Part of a small language model's weights.
Size: 14 layers, width 96, MLP 192 SwiGLU, vocabulary 8192, 2.87M parameters.
Architecture: rotary positions, no biases in attention or MLP, untied embeddings.
Training: a variant of Adam for these matrices, 155M tokens, 10111 steps.
Each number is 500 + 25 x the weight over its row's rms, rounded and kept within 0 to 999. Layers, rows and columns count from 0. Numbers have three digits each. The size before them is the row's rms in percent of the matrix's.

# down: layer 10 MLP down (transposed), 192x96, rms 0.104, rows 39-84, columns 0-95
# gate: layer 10 MLP gate, 192x96, rms 0.107, rows 40-85, columns 0-95
# up: layer 10 MLP up, 192x96, rms 0.106, rows 40-85, columns 0-95
down39 115:565504491485491538516500472457485496441496513532456488515495531466488521507496491486493518514513502521500499478465497502528519450506528506510506491463495524485501527490471515461506559527473523506501470497493517465433551460482494480489516477508547481503481515510499504492456488487485487556
gate40 092:556523495515479457489487475493479493516514512443521486526514536492527500493491520491470467548520489550473503494483448488529491483514471484492449468503494488493494517500449523489480494486508516491511527504509499473515507528514526563515522485536495492547512496508552536465491533488480490552
up40 088:468495501472520552501496514499529488492505556509486465542474465510457531532500455509459512497497510456478478521525468544492485550540473483498521537524496469563519507512534509524477508480520463502472511540476503508502502477523490481503479520504514518514475525543486500500513453480482508491
down40 087:508541526523528473491498497484456488449498472499513544497502520490540472466479555502498476545487502518500547488488466453469520481475487451471461490510493520486470496496458482467512498493533492500526436470503474491499480516490524522519520511525473481502477503489545534485512542492512485517
gate41 092:512435504478492471511470485525485500490499521486459507485496512506503480539435457488497503507462482484534489528490529490447507488502496512555494473509526551491538528508492485484472465466423514462512496491503502505487538500476530489488514500501519501504488518449470505477513473486531466499
up41 093:517517464447464518505553494425481500476503503515514489533490510486477526525496445487501469528488492516507478515530502487537482469488526486459513484511497508496486460512489497501510524525561494506495460500553526521498467515537521474475487490525476509512484521521499516541487522461542528522
down41 097:500490525499509492503467486485541484507478466506464508497467472494506469512492448500513531520490514506505461500454501531520440514498515511529451518548503540491546540516494516509489481495425493510536474521488495494493527471504505502544504520475528456507480525493501478494555469524487516469
gate42 105:491507513435477470476515482489502498484497478530483573483519523534481531537456479499541506495488469507548501492448490503500498484486515497509473460469517532484487546505516481461493533529507484478510517499530487526507508575516453494483499528522498532486533486522485521492494478517509527504
up42 102:482481501518485538502511493509476502483467533473476513497537492515497485504490492509449505551548480560457506512504543469541532516543487491473498493463491497498513510477471509536461531524517446557504496509477482465476505479509509505496481494470461498518505498480509487562490517504536530477
down42 100:496485508522523474456467516496507507466447577528446511497490487522473500498507506453497498522485473518523528476526509519527499498525520502482487497471511511459509505511513499490490507495493474510530460506547504477523478492477504477512452506478479481477492505504506474505452449539450544451
gate43 097:535497503482487463509486496494550490469478526467498478513498505523463551503480462483495515479550477470481471505507521495497515469459496443497493486524503455534508486520504526492501503527540517498505537496508482502522452510518484508473502529486540533534500567511456496503491480475535501442
up43 096:474504448516510487513502505547489494517480484502523489471509485521495492480485551508530458509463506530501530534518508458511500525504538577497480484521496517466523505521452495511506495491497497472507471474476520523462500512463468481497467509521490458505505514505540550527498474537474547541
down43 097:526511488499491489565487523489498492508483485494553473502493536538509460481486431485543492538495519464477532495508477492516511500509463511519481481553503507541485494488505502519473518497550496520497519503486564504525498525485534544514490563517457528504506482521498517490489510488503545495
gate44 096:462487465554541512528468529497535491517490486513487515501517505487487507480470521515463490458523521505523534505513488471472502508510515508500487534514497465500548513508489550489520507456481504521476477521507489505479494427512499503504524522498496473480537486511534479511407520518477459485
up44 091:542476538503494529482526543499491516526518482494478525465483557522511508483465476539508483496513507507513481517460499488506471478495534466434536472494493467489542489500503491513550539450543516533513516502527481518486478538488498466506481488494490494490466533528500505511518542499463518465
down44 094:527501494469483481515494509504488504415495528441539464510485492500510513506481476497529491521516460489462486492511484592491494483516503484531503459500526532492506471504504478496487519556479504521499498462459515448531506512514493503487515484491528463473533505482520504473518486469491511519
gate45 102:532520523472513462458502463480533513500535540509555518487496519494494487468499514475523486486503514520520516522477491471488502473503487494470500523473477517498487462550454487460536548497466484493510485503529495468510538520517539482482537491503490489518530506506490458496507527467562557516
up45 093:465494505529503473469515474514497477509516466576492524496534501529516521493443528490563524504475502525529518536495543487489523490522516497505539523506512495512463513475495475487473544460525519495459487513491542535471524525489546490495493495469483508476475503454534507470509479490505487485
down45 097:493498508502485514453540521502531487444491565517527501514526480491480521474464508484500505545512535493487488469545529467502489442510541489501484489536492555517474499513483468491531489530486489512491457503517493496469469529515479467488476534475495497461507505513549498491510514512540540495
gate46 102:489518530461500468471536476499485457474493530526496460490494540525515522504470498548503518496462477497525512530540509456544534503493518482442509512508501513475508507505505465470531469521553521522517462481498502498537511540480513499467493506518467518485489483483470500489497502528483447452
up46 100:523504495491461446542511517490470531460496483540491517541481516503490495515528508475467489510476474488496508497547513459460495498471482473489470470483483448464488500499482458479514481489515506487472517488493530513489482455554529518506503454467510520485494514438489524512486504497492454457
down46 103:490490467497480510471510521472498490467462525472516490478500535471503521485536527512543513494510524508488508475498530467417488534468475471484542500491476496484471494510517484449484502510512487505494556503533515511530469481520453514533471480515571499483494488496474508502477481501465495536
gate47 110:461520485473466469452507483552522509468504548482487497514479484522503468497535520493511502500474503516523493544500525468508517440483525465479504531524485466490473519505465512501495467554495497507520495537497499481533525503493545542478556508511505465491501471510522488486491503551546508485
up47 111:486480497527456547470465492511515503501526457517514542497533482511541504528456502492492513542495513498530467457498491504512546524490498535491515470491492524519462533470493475502473564504533530499531481516461501507503499467490484506491432489488473482470477522536548490506497521491493491475
down47 103:477479509501512469496492474536531533437492514503494526477522461499524540464504477454479457510506457511514520512484521503470525506504522486493471486525433515491475490491495486531488453513526510519519439488494471504515526506505482464478550487518490459517515551519522487492487544492511482504
gate48 099:499456499487498512488499497511518507475463470496542521481493522498538516451489467524489550516499431519524490539518553489507484461509519529501515489454498524531478517475519505445486518495506531521506503515531541553538546545496481519494528522532492491470490478480497513510487489509522503484
up48 105:510517448474491498492483487508470492503516487534472505493515540483509513529452514517509503470490530467497536520525504489499520488490505475530479531511524470415535535472507486509479514508547482497528475529528533509504511480469473487400484499510468503502490486522489494519503537504518477490
down48 106:488518452523461459494491503481517510470494453488466529461526478471511517505472501485500492523458490506464514505502515509506452485502489451507506490502501502482506480505464533484526534473521482543466433480469524492511534481467509471503549561493523489466509483471488490496532539485513515514
gate49 090:513481474507528495519513455473472497489504476500518505442508509508482509493511501493491501502492508552508533556491478485512524470515563496476506528496517491488474529464470507487524527497476473515535410519535504523437495490487510521502507534529515486492535486523506487453482493512540516520
up49 104:474513507476486469528487503521539517470474485570509495502524489541483504504454467486561514469478478518482524504493558498456481513466480469511493482451512518514461525457485505501498466550512507485498516487517507506536509526504482527487527528500495508478525540487488499550472471493506481480
down49 096:525498477488522525535498455478467493441497513535485525453521502536478560477482482492532509496472501556508532544515512448506507498486509522482510509498524492511492531458462497486522508472499497516531482507520509546452502518490488505479543521535522528485532489515502518466493472498547511491
gate50 090:489505476528509504478513480491474496535525472528516558499493520519494499548537475492518476531475485504509479493469478508493530526463503453467508485534489479493508534538480471525496517528527494533558485504468535472549475516501516456468484479433473499471513511503538500522515512512518481517
up50 087:499504521485470485474518526568516522461477479504487451521498496508528473482498518487488502506524502483521510468495481496502516521521496491530508467506467486505523455466527493527524455501513531492489519466510518469428502489534494526518508546499485473440501500480462456509461539513516538477
down50 088:480495516510483504491518489459502481537527442500495532463497486512516509509537474476484479506492473537507532506505510489494508520482526451512454508470517485503533532558481479512508496538547497534521509493438505446561513479516512470483503458477514508480511502492529551490520510521490509525
gate51 080:477494492538521502510513511491461519548484494510515510483495507436479506511534472508500509498496493465461538533550498527467457517454500482527503497537545493490497535491479525478485508487521500525528561521517496508487471517538505509483477488516495498551559494501498490552512527546485479516
up51 081:504518512533531506541529462453503510523545499512514489446525512485507531495475516498538477519500513475473563512517443487518511518484534472487510519541497496510496509503475546467495547498525497482549504537501508484519511503508515490504471491502481494525531498545535464510492497487451469545
down51 087:506457512486505461492467499491545475479486479454438495519471458478495497503497504468483504464491476515513480472485522505507479444495481512493499512463470495498473480517535463557498506564463533483507500485469462479471517477492488492518526496486526501483471471480496460502545500523527527479
gate52 119:494499486518539511500526483494531470479463484499500539482504506520485437559462495497525503480510505519535529482473508484489532504486473491515455528511535524559484516500481504524493470498507476487518508498552487543504467517463477501484469508551510505543486513488493504469481494452555521472
up52 100:537501536496515461506488542482484498499549536513489515515463548468503503501486526488474521487517496495503508486506488540460445501528493529480534496464492486479469502471486519471510453517501453537523466489490527457531512511537508509512502440476464462505513499479534474486498540514505494533
down52 096:476501477527523525493438527467505482470483489501505507499524506483463485541502487525485510462468515482516467470542518467519488516464488484469504514473514508526481506474446499541489508450494498469523548538530506499500474494459477528495508526532504491521484527474520533504537455478457527518
gate53 098:494486471508510481517450476500507514487465476505503503484508462523474494509442482518509504485505501550492487466500510495441496493483489501510557469502490546472521529466528501453540500503506510512437486493504486514496527474483518488500472504522534515494500443482430513520484482473541530513
up53 103:527571506465460480495466485479497488502489478479491483507526509505481503508522507474533539510492528487521519482513521528530497485469473482460518473477510485491537572519531485534492496518517507497485531483455490481531515506546549504539502545468466549538508511495487484492524521489521486512
down53 107:536541529477489512520499473479484495539518530526475518485508527464521508513532490487486509527480512482503498507483519471515537459499500472486463521517495455491549493538491506519497536470488483505517521493535521466530491479513538539536543482459532454465557473511520473513496473500534475481
gate54 099:500523495496521496534530459476490512467495512485511469483526514473508520529477458528465506517534483492482494480499505477508500456488504532489460517507475438467485499451514490506500534533452523499504502519490467506528527470493540474508534539562462538534532458529479499482479507501515514511
up54 102:479499512478518518492516505500497463493490539474510526493497498462453482516496482516460518528487503490508518444528489495495498505473473453571514522468491520525528512523486448544490523512524472463515516490466450524500437529470495515464472548500495503509486510506470530497500490479469497529
down54 100:504512520502502543480486496478511497471487488512477526483517528514469518497519470526493535488564500495519478466492522528460483544492504512511485450518517496528535492509458501475497490430474503493511546509501520511467463495474517536524469534475513524476524462476513531547470458499475528487
gate55 104:474498538473487465503512489518480547461478494527501485439490518538511467522486461492558527465508445509492522516450482475488495483429526524497488522505548508481520538500464487491538496521492500508501486522495503534485525497495531502496487467497461465507515496501462488491488494493517527467
up55 113:456510511468451492507519481520454538481509503525512503475484515546484516487491501459541528467522463542501486537442494500480461504491521555504482515513504512484507517499491473496540516465489510549471513502446505513459549516502531446465493480492483475498492499507494497478515484516527492498
down55 106:463487477521485500501532500525497465526523505510504512523484495493459541492502509493460525505500520492528452485496548487529474500482527514484491492517480508520508524545492489480492481460517494531510554531475497494481493521519498496489511561540526508468508486496532496467595448523505465502
gate56 097:501468486474492497485509494486513504480492539521489524500531463489433515477507460515495487519490454525488502513522506483529490483537510508521490521468530502494473508503507479480518476520518426506490474494451510448515507529499510457490532498475470530453550533493493481446519528547514484495
up56 102:556514501460499498496467460509493475520481486519504518500501496489458518477466533512456493541498475497502493498484486541467460521507504469490553488465523467509473528457510494522496485489505474499504461490527482490512520472486497520472468551482503530460517538432481528486504510533513481459
down56 100:468502484506523471526484528490515461480502510480469527472469457524498491488480474521517539534513494527483450539498448480524486504515508506494520456523535467461479513481532480516484476537521474489551479472522488475519483493520489467537471531469509493477524518502505504443511495450507516524
gate57 095:484496485493506492486487508514472477481483508475540498520526498475482485523523513486520507495477524492524477473461474522496503471480572515489471472446490492484484466527535502504513515493489494447525538487517474494499518481485481511515497539580477456478517458469486523549496541540473499501
up57 094:449511497472501456498495493490475510504515484534517504551523505468491532542503483461500501510470495489484538488515529522454524522483528521492469516506455493490532531505481468483484536496475481475517523464476490484487547483504497505512500478514546504568470540444511513536514483499469472526
down57 092:491545506555462517510518518556512512554504490485545525529485493479529464537472463523531506507459481500481520545499516501552531515529469456516527517524512470481512511496494497473494503480507508505473506494455493518534513512531509515537510480491514558491497522528494489525546506518488487516
gate58 092:520532510488465495483498507513493465489508492469530530475490494495458501507516491463496486499502508528489477459535505519511550472514584511510576525517478459517509494520524512523505500520524492488489429515474514513453492492498518545482510561543512521503522505511512518478501511488483489507
up58 099:492521553503495485519509480496477523455486498493526470521493439541489495498532499498541456515513486497519513507525491503464507513495492481459513502532501451475477480542508478532531513551531488524469554471451508502533504513532496495498489518502471533458505497502519466517449503467501477525
down58 100:502514501528488507466482493487486488516495486455523551496479514499514484486535507478516486524523489525484501462478479497503559455479573457492538524562480471502509478511533516528496514546523476475481491483440525487478517521544500486524517525525525507511513514495508495518471505458516500528
gate59 083:511451499520522464543463513533495514509498401516528535529497496521492499441452480486506484521498478465464488490528487513497517505507504516530487495462500533542488490539479495473490511475475493533502509529539532523498498490508491455491542505509506523493539520508471475483525482497516486505
up59 097:525514509487483492488484524493525465512492505445537475480501469485494465486471534530507502492563514493522463489472567494510494473462485474489531505494509490476410460497500513498509493538488477465478488499536518512485512504474486538537491535526516484504464489495494492477475515462501528482
down59 096:474498489487530494495525500555489515496540446487507486502480509543512501476551522473461502529497546475493558500487504449480510502543507507506506465519506494510494496542475521446477494469493464505511471517511539529491482456497528520480464542492482469520525529514512497549501509495489496466
gate60 090:507529472493466509452522475473513485453447536493549522497497502522484475504484501488474514466551512501557485502479491491477485453496521503499437534507502452498499491454546512542526467487510489501500499476504512523538455495513489522502537472472480529493505501537506487507487503458503502495
up60 095:513511523510509522443498504448463473507541478483483500467544512492532502523472528528477477497483492485502511495463483473491506540459497531461511503543523523522497498533521461515512457474512488498485489436459480511516459488500494484492488508514497486486458529504487533555552492485495486522
down60 094:495503502506486436545470473521534473529560506538481479484529473483493489522498510530527449474465453532489498495509516499478445490507495457526502496500496518516480477489490511506481518487502550460523532483477466467554506505513497510500504531525559496538484492525504499484528503515486509483
gate61 094:497520544422506450502549501524517509505538510534537505525501494489463481488470506446509503476502512534504562488471489493467515501463474501470546465490496502489482505473544521468499533493495516505514475509485506506461495523497511494456514525528468499475533500525530505484486545509496509478
up61 096:507496501460504484484550542501518484495511492533505526499483460480516501507513504536482505467527479491505498502538499500511515492473473507478497480461505505545468497475501498517548429495494475477538517425486469493521450499520478468426532466497516534488495481500510522516513480527511478510
down61 093:484484451482487495492492481462507486487505472466526523462483478454511532512511486521472478472481456500490489497467469453535515544536490506504503517487488510527524479468470483512491464574504530459496492475498477490482527519520492445545510490502472513498524502447470488497525479521476473501
gate62 099:482531477499452493509471452443486496520501512505525507523490462479479453528478511524489457457518516505464514494485478436496515525480515498480505513480499490500507476553485495457514505532534496474558487485469540472505505524513529514521502520515472499496497471472516525517460492542468516520
up62 098:485519475502515516477490527501478496512484508558511475571500492511487472467494506518506508506531511490495484508490478486525493485534456522509494508526519488533509485518529458535529450514529470491460502438460474491478485465487430527523498473506503477523519517464523461493473520468488517523
down62 100:459514490476493489474464506499491498513497525490483477493477478484526528511488465487486493497476455451470470538502474482610470509507505528501501523526528506494541501503473500465483489501527540451491521510505455508509482476493522506492483517530492443495491527498472512483528483542476498514
gate63 104:519470514512526478463528494510492545480523520509509466506532522482519494482487498488498482472487500509520499551491501492491523447495558483510482486482504463504482469515538526432534499491454488541478528507469537485492554489498523443471517495499510501473495439504497472538487515511516485511
up63 103:487503482525545473484528454496515537515507453470485468509527486475484463492515500513468472523501523483506484520506511492498492489439478495530470491510505441483521511502533512521551526455476520522506513514474477492479493491454515507487490476495506543542471469544543465508465503525530518528
down63 101:525499448496514483541469484476537512530501511464475498477517488524533518520533552538507473550524485492468514490497499511546496485538522493479517505515462517496480513533507535531438508523527519465550473466515460467516517477548537504491509503500501489488517521531482500469509489497502504476
gate64 105:502488519490492489506520485470482473491463516536498542464489429532508485512503487498532528492448485489487485536475507484502513517485541493489530475461527520482454536478510502513499475519546464503514477494516483511538472531512559488524468489502470532492517502516495529487485469519486483432
up64 100:473478481535521489491523479468526471494540524513503542474504500493495521510511521435501440524451532476516499518461489531501521463536510499480499525478452518553529509544486503527453505498492475505512489521481462488494462472521471523476511508540486500511460519501483498476503480480466495495
down64 102:525469507506534508496522479488495448486522506532539508497567510465511515520499501497475521496515505512516477503464494491485503534523450496472502457439460475494540515450479535521472513516507500477485515468535552484483510451492515491485516509495480494469517480497446469499527515470502534492
gate65 095:516524502477528529494473454468495518498501536469560520512492506497458466527546471513483497502502446471490488454523489463473494511511499512472517478531495448513459503518525516490535453495530524484542502497502503473509473524550513508464502503551444500495478493481480498483498526498491488513
up65 095:503517498515446503509476478531502457468500520524523473517500497558511498454510493521512511489553484461505512476532515505487508495492494547512501477506501517494500502453511543507476468487520487527488460538497527515502506485497454539473517478502453536478526493537505536455509442526479538507
down65 098:509485518486527524483512485461522479496551498475484517513539520493489473481520491503447494502499477486489508484521521462490489489500532528506509507506475443492470486528510497505507518460490492473535525444531457468545456496504513522470501538501480505469518491453528541518437523521506539526
gate66 095:512521493516453482516487533538500468496505471494502483487544456520512495485510514508542444456510505525475523521525521469552485480461457461508474542513520480479489515503469535483488486541470528517509511471527494467486509522484478483518495505465485522534566506540488485485497508493473487516
up66 090:513487494497493491512483532467503506502524511455525492499459517511502485551520457532481546445477492543469495504468496490486489505470504525489516492497483499475481532487528455481523481529490532460520509487483475523549496516461490538463529516544490515502495465481523548522510434492510502528
down66 093:555537484477463492486507472508521462518475467530492517540534501437507544481482516500471494469512495480544492491542507501550540481518488500485499443448479543486473475522495520501503497465485519457480526497457528511476481503523504458476496516501518529488486514518525481502489507510514502515
gate67 098:457512477467459468487507473511512527474467506478561534476526534492479515508522442509543506467491503510501503509489518445509550473519511502470468480460507502485490501549494505513571478502486484517499504503532508505531510506483493502442543487495483480496521479489476490481504488527543513502
up67 110:526483534462545530483505476509485548494464476509481537484479459491449477507471521497478542488524526512519528512487480530458488495492502495534541552489531479503522507447523505511477511526526531495559483532486517497495514484483481500552509493516510525514512521522469516507455515513459489501
down67 095:499489448443497483472525489518483513463483493523552534499515510482505507505494510504509497527508521538527513478481556510471483496525478511476470470488487488462509527461521500532516489514523487516504419506532512524530521500510529498477546530502484505484462511515476470496433496505521520464
gate68 103:521461510498532495510535494478534522504520503486514501487510499482471509501535537513458495522514485465488516541501486463518529481521543510524522536528514478501482543519502559487493508478485525484506472563540477493460501459521534500504516522520493483499520459518539507451460506550525487517
up68 095:543503564480536458537499486502480503471538456494506481467518550472507508467473482474494486470483497469513523470497492524500537470481501479464527549516473477490523518478475528462471494525506468488499454491510501491471480529469536491544498490504532495535530494516477505472491484491532513481
down68 097:420491483506483478507496529501533500473465482465489506489487486558523482510513510520521520559514495516470487540468485485515488535516520468525510477502497545520472478525484453498512484538536519489498519480503476485549511506563452490483498519506479499496523509505515467523453509521494499523
gate69 088:475531499442483501526516467553496540462455524516502506478496493553473499506482499491527464527506507535543478508466501509434520475503494500519513470498505474524521460495526519533476497540548479513484492523516506537472481512506488540515505498511503524483497522472491526500491543551493507472
up69 101:467514479551501501503499512500515483475474469539492468499516476498501513504471457524477474495500514487533518452502498493532477489433495487497492512539534486501540510493458472524528498529525503489528533534564520535531462508504511486531516473454438482522481493524464504490504484495504527510
down69 098:476510478468463499515500492489484548462461495504472474507490502498512502471534495495486483515498521513549516520517542493484552537506491531510501489500494503491524532453500473529497487499564489469492425524517504505512503501497501497466486518480468551469466505481455550454479463497519502495
gate70 105:517500524527497512521534515515506521500509493538498552523515515515467428479549502537535498507515501513457529517535534496475495447486534481465450480537493489509473476515528511492496469496518479448517493455464475507524509523481492504503536515495476477489477514502511450517458487518489493492
up70 096:473455505555523464485501510527514419517504454527532540529494505523511484517480502502468466493531497519502464506468502521496517504486524494501477517486503494518500535484470459496476489496525452483503485485461513465481507489502504514477524530475503493460506479531551543478468516504520453525
down70 098:495452522464513476502489487462534445527496532496506469447466478482506522493513448515468507545490505559538453509486510498510509520499512512479525472476517501514510492524490511524498475470499532545479451552504484464504520527497535487485498517530521524478518519507519502521528521538496498481
gate71 091:454513515553486480509481461449509469502522514471521500505481510473501476509504469473522506484495505500504516501475498512509536532494576517501522545479489490532472520482527563539556500499492470504535513488533482525506444484494524519486481493562489508515545505505529487499489507506482499513
up71 093:447529495488499467516493501511512536499538483473485505519451516523496497504456484519506497451547494493482492495533479478524498506512488536483500536483471483475498510499513500500523466485471473551459479518530560513513523519533535497442512515476461453493484483493491504490557518525470515485
down71 095:468535507509497507486448529528480484506475483540523513471518479500443496467479483471473494509533513553506500518467507483466477461485458484489493527497493495506466485532512479480517485518536503501478511452490543526533506572463513537487522478500494475514493517520498532515534538499496484537
gate72 110:461483529496479529492493522475499496487471511534550544517573511532511486521478534486509459463502537461542484521474514460493524497498518518484475482446533503502488492502511496526530490476471494516482509529485513531465508519521441483505499519503480506515523552527517513513472527474521477511
up72 100:496507530500515477489500503506512501524500502530531512466494459453502458455520459520456513502483505506502541487494490513516520514517516492450517519489487504454527529493481524467510476500480476526524507462447525469542552514522536510513508484479500545544521479513521502528482540560504486522
down72 103:482469450457526517518493461533485493546499496514500523537504496496470505526470476532531508474453473476530494505499502456484514469536493516511475493491517496490499507521480501560559528487467458461467530490524530487484486536508532537470466491515528480496499492500508530519554499517489501493
gate73 099:502508527534507506504514526492511479508520516503523476511526472460542484526489485491523502513499457489511474509524473475465503471496553499484494522496514497550491480516484487505543518470470435529509439565479481485456502509457484492526522510509491474474492485498486526543480542485526515457
up73 101:479472499544488495533456531505469491485482482550480486493494484529495499478468497461484511508454461522511503469512489501460523490511523519500461483525551499510501501526491507492534449492531485468485507463456458497497490486499480471546489471478496498482481486444459468521500461493551520482
down73 100:459515554496509506474524509508516487483508498509550469483487502487527493486547442483521500513534501529525468501531495456474477495527507496514469476510531512523511521467507447538513508509452481470540481526459437489523523506492472487510529507527485505503514498464515513520461534496485528470
gate74 086:511517463527518508480527512486555503497502482519501497506485497509527510501535579446498505532505544489536497508505513489542535478493489548492482493494491500508510486530484495569512491475530511499461488497451457543454480483523483493500502535519476478483498522516517491530489539463498513535
up74 095:504517466511535534457458512480527431512524509471466488517495494524494500467467506506500462469501534509473496481508473493521521526538462462527505491484532502507471484450543516497495458465475496521498493449495525466479534502499515506540530534503485522511483488518517536516533502463496484522
down74 094:510456484461477496505484476484487487461468531488484523534529526501488508538506454533505505493522489498512513486470502484530484479467533467518513508528514503464548463545506482459504524551466502504513530537576503503531501485505481529520502467503492491528490465512519478480503464548519478495
gate75 096:489456475458502508522496523498489496503462559452507478447492498524499521486464500554475516494506494501488511520482491496498446493498527487486481548483475496472468494458516508463491492484473490557471486493460487491501517486474474486532487473513513525450477455515509438496502497535486519494
up75 091:510493498495496520547473515527481482509534486493491442477543494532506533498497543559507481526495495504505555460514493520498507509489520493469504514508523510484487499502504467479462490495554516536534500488465479469484548486498457455517488491474493535476483498498521439521486470514455472511
down75 094:501533531540479489456485504462521539565538508490538566530490517479472509507461517488523488459463510496503523513508516522536528475521491456518477486485468482513508478471509478485529470513506513470506470514538548514492484514465504512493528516497471472508541475498486506506495538475529515510
gate76 091:480469504512520493508511499544517490498483492536492540497528511503524498531439522507492518494515487498485509507509487427463563497532534471497517498473530517501467549541472525477503468471514491478486462525518515503469532483482496527499488500507497457456558530487508488541497507494492539480
up76 089:519498502525509542510462517517492508531507517507482505528489530498523494503445539489469490524544501463500519481497433491518498505519468462496531492504561529429510504495500497502455486489492507493536523541504509462489503499512529496516487493504502502517474567491545549532515515502465498512
down76 092:503519485502525483543518499475492484541511561445489496538503532456486512507515534487497502535494519488529481481537477541566459481517512485497509473545501481513491466494543501545485517518538526500534502469520505518504479469537534501488501479466535521510503451524498505482502479515502491477
gate77 093:496459494485520452490476487544524503514488490519510484457527525527471456524442497487511501441512470512483527516482459471495512493507494491520527516466493503497455495546533533500473525473470524533500488521487474526489493491445490525522479544537516471474515520502459533510499489511535513506
up77 107:505494470474492512480448488439486475507510466509458463499513529475496537484503520491496536486472522506512505450483525511511467553484494484526537469515533507472483547498495489531474483518486512579505484512464479481505483494467474463503489476492511508512487488511490496491513504552495461546
down77 106:497482495470483482495477490468474417478488507508492486470507490467516540460514503516480521492488495538496503511547512555516476503492494541492477497522516502523503506495477486492487493566514548550519530491505490488517503500465474428515530500494518532517482528493532481493514503506537471545
gate78 102:501503495509540472492535447528528494500507497498507491519537511516503519485473483508514464467485489513483505513508454459509528468495534493510518462477464510507448495557492488449494472513476474417503457485525498471498532472490516447489488512548507494491513497488503494523502513517537533483
up78 098:471496492557529529491455523519529552494498480502466502533478469508503494503490492478473516524499516502552503533501447533466485521494486444515512479506527498545525508515510477481501522539477535507469513529433517531511493508493496480481499528517523483496467519545520496520516478543494525522
down78 097:480486525517538505479527531544484585445489462523491510511484490499503486496534536501469556505531500508486519525469512469444505526498537512519518506516475499509503504547479482481477540501524513494518521472485474490493525532506499508553482477468520499515528475460496522494537501518525491503
gate79 091:473495517535526488473473496508478443473509480520469477508533510491532537521458506496527493474474503496463554472484454531516491497486490475476484513474479489484505512491496528515503438529506532461518514497528498488484472466490492557510453495515455495482511499486476463512477485503511541553
up79 091:505524482454474492533471465524489531468503487501486481526437484526482528486522503445481501500495459555522490492509488490473500525502482515495470487466466465484528470518457474528533511489522497534464491498483526520519519511541490510516519535472497501471457529443540466490503504519508503505
down79 095:497509448477500482461519472514461520457509466525502476501506503540516501546490559476506491491477523493548532506513534514484525513524464534494490470473520488507538509526452518490532515463511512473497483487495471540479494495442456524513487479521512483467479486501522544509507527465498511481
gate80 086:478505450513503492467535527488491493549506497519483511485523470462515527491466509497506541483531541490488528466457527517555522516484497484502515458503467472512501522470519512453461511510486449510527473503462490517519484527497520483538463520491555514513497477502505546490520515514489519544
up80 086:500492478484521562476530506457535466527489526499467493510501486488497509511504503534517501491472547487500503533490495468486482487482473506481473500496473500520517525518508518504482570508541530506542475511475543520522523529510512500466480487509505468487486510573491565520488542466535506489
down80 086:453519506499460442507478503532489499471534525498502511522488520517472502473502514505494469527539478526496486501548489542506507476551536511520498478477534469507490476481478476506513450475450485504444526497552498477490480557471458489510499496498505497512506492480508470486505494531480448502
gate81 106:530512512500512474542506496534485491504462481477488532471479507530484542535485510499477479505526520513462518507496475482519554493511499460486489506524511534517470483512460513491485511549495469482544478500497502453484515496497523412491448550499518460495552509494502516487497497470512490475
up81 099:461518496456479497498531505495461508490463466482518502457537521501505487589486472548519531470519475511514507485494525494512507522492532467484484543458503509487478532522505495488501488501511436519498510488485522518553468534483524505488471514488505532492499504502459531501515532478464528492
down81 104:547517546509487500487477505470521524524441516495460487479522500541517507495540539525466480479507454480476534461462508526544509453482507534510509521542527522489494491521495518506501537486496493505554500494499507460500508471520512514526455504465518479519530489464488503457508471505526492521
gate82 100:510515519461513489503518585491488489492502463482490479490509523526530472494497489490549503462503508523530468481533560473495499487545535485499453507502521494528490490534502496481554463468499491498458491471536500536492522514476512485479520518487522518465472498471514462542530517475511510491
up82 100:488549530476494501484475491474489509479559505493471473490526494478470526452471438475515511484446474467558495476509519462506488493522532477478553462514499483493519493556484508505499522524496503505530485516476460489514490510528541487480471503514493526495498490517536495517508506537471492471
down82 106:483534494530495523504490498500520484499484457483513492489498503514495477497467483524504497484533496482537490461505494485501518520470495473521555476481523471472508506499500516498540512430488504470513482504500514547442478534474540502478476476439481557462517487471482465526560506520487513494
gate83 097:472486455519461492473467496478545557507468468502514561498502475471460458497500505510509502459510460474462499510496511535457472490507514521538496515501547483516514516530473474473507466528510490525543500523488529484480478467478487495492533492509482527470554498494486490477478475482489508486
up83 094:493466489483509443496528511531509478502511534544462513511550530506489485517458529524519507498484461507482473523507518496534530498524514460467505491424520511528474553491505490484487492518486476532421499515530484511526467501491503481493508528456512500485457511504499496516506530505499486477
down83 094:540452499499582476518481503461512483470464478539512541499532475515464501481523491500516504493490486514481502494478525536527476513494489474523511448489510534512463551513525502498467491526511474545510512527485495491515500497515454495454524514473510516527537488509525490540471476521535508511
gate84 096:486476517468481504465490489507510554477465519497523525503462518517536473498505505517547509470493527494537476520526491488513555449464483515530458480483499483492516535544482484519505484498494509464560484498475498552513515499487486478500522491490513513544463526488516457502503463485519460539
up84 102:522438503486524516498506541490507487480476512515491467490528444499499499524490503526490492493474518471522470511548526502504452542520505469451505504531497477495538564517496508562481524493513469438502474488525504498500493491480498450520559511488492503496511532506493463502488474483485494521
down84 102:511474499451502518513492476513509452482488496515503528502524467461538519466541524510479509461473499535513524482533461524459469472495503505467475509483524498518461508519512521462469471499509527492514440472536497494499479532520479481446520503543499476554501506488494486492452519504528501522
gate85 112:513503505493525494556484528477517478493505544539551477500487499491459503480505499469508523502471463502481556465481497479498541519508549531489501495507511472511497494494469485533518500543545466501521529514474491518506519527482478448541528494507484486524486479486503427476472474491535497523
up85 105:539556525528502464506543486504546540497536491493567485545518562472528533509501526475496457503509492493528497518532506488478509478523454485507476496477469483546474463528485501503514533504488558486481513519520522456518492507529501519482512492539500511521511486500489493507483506502499518484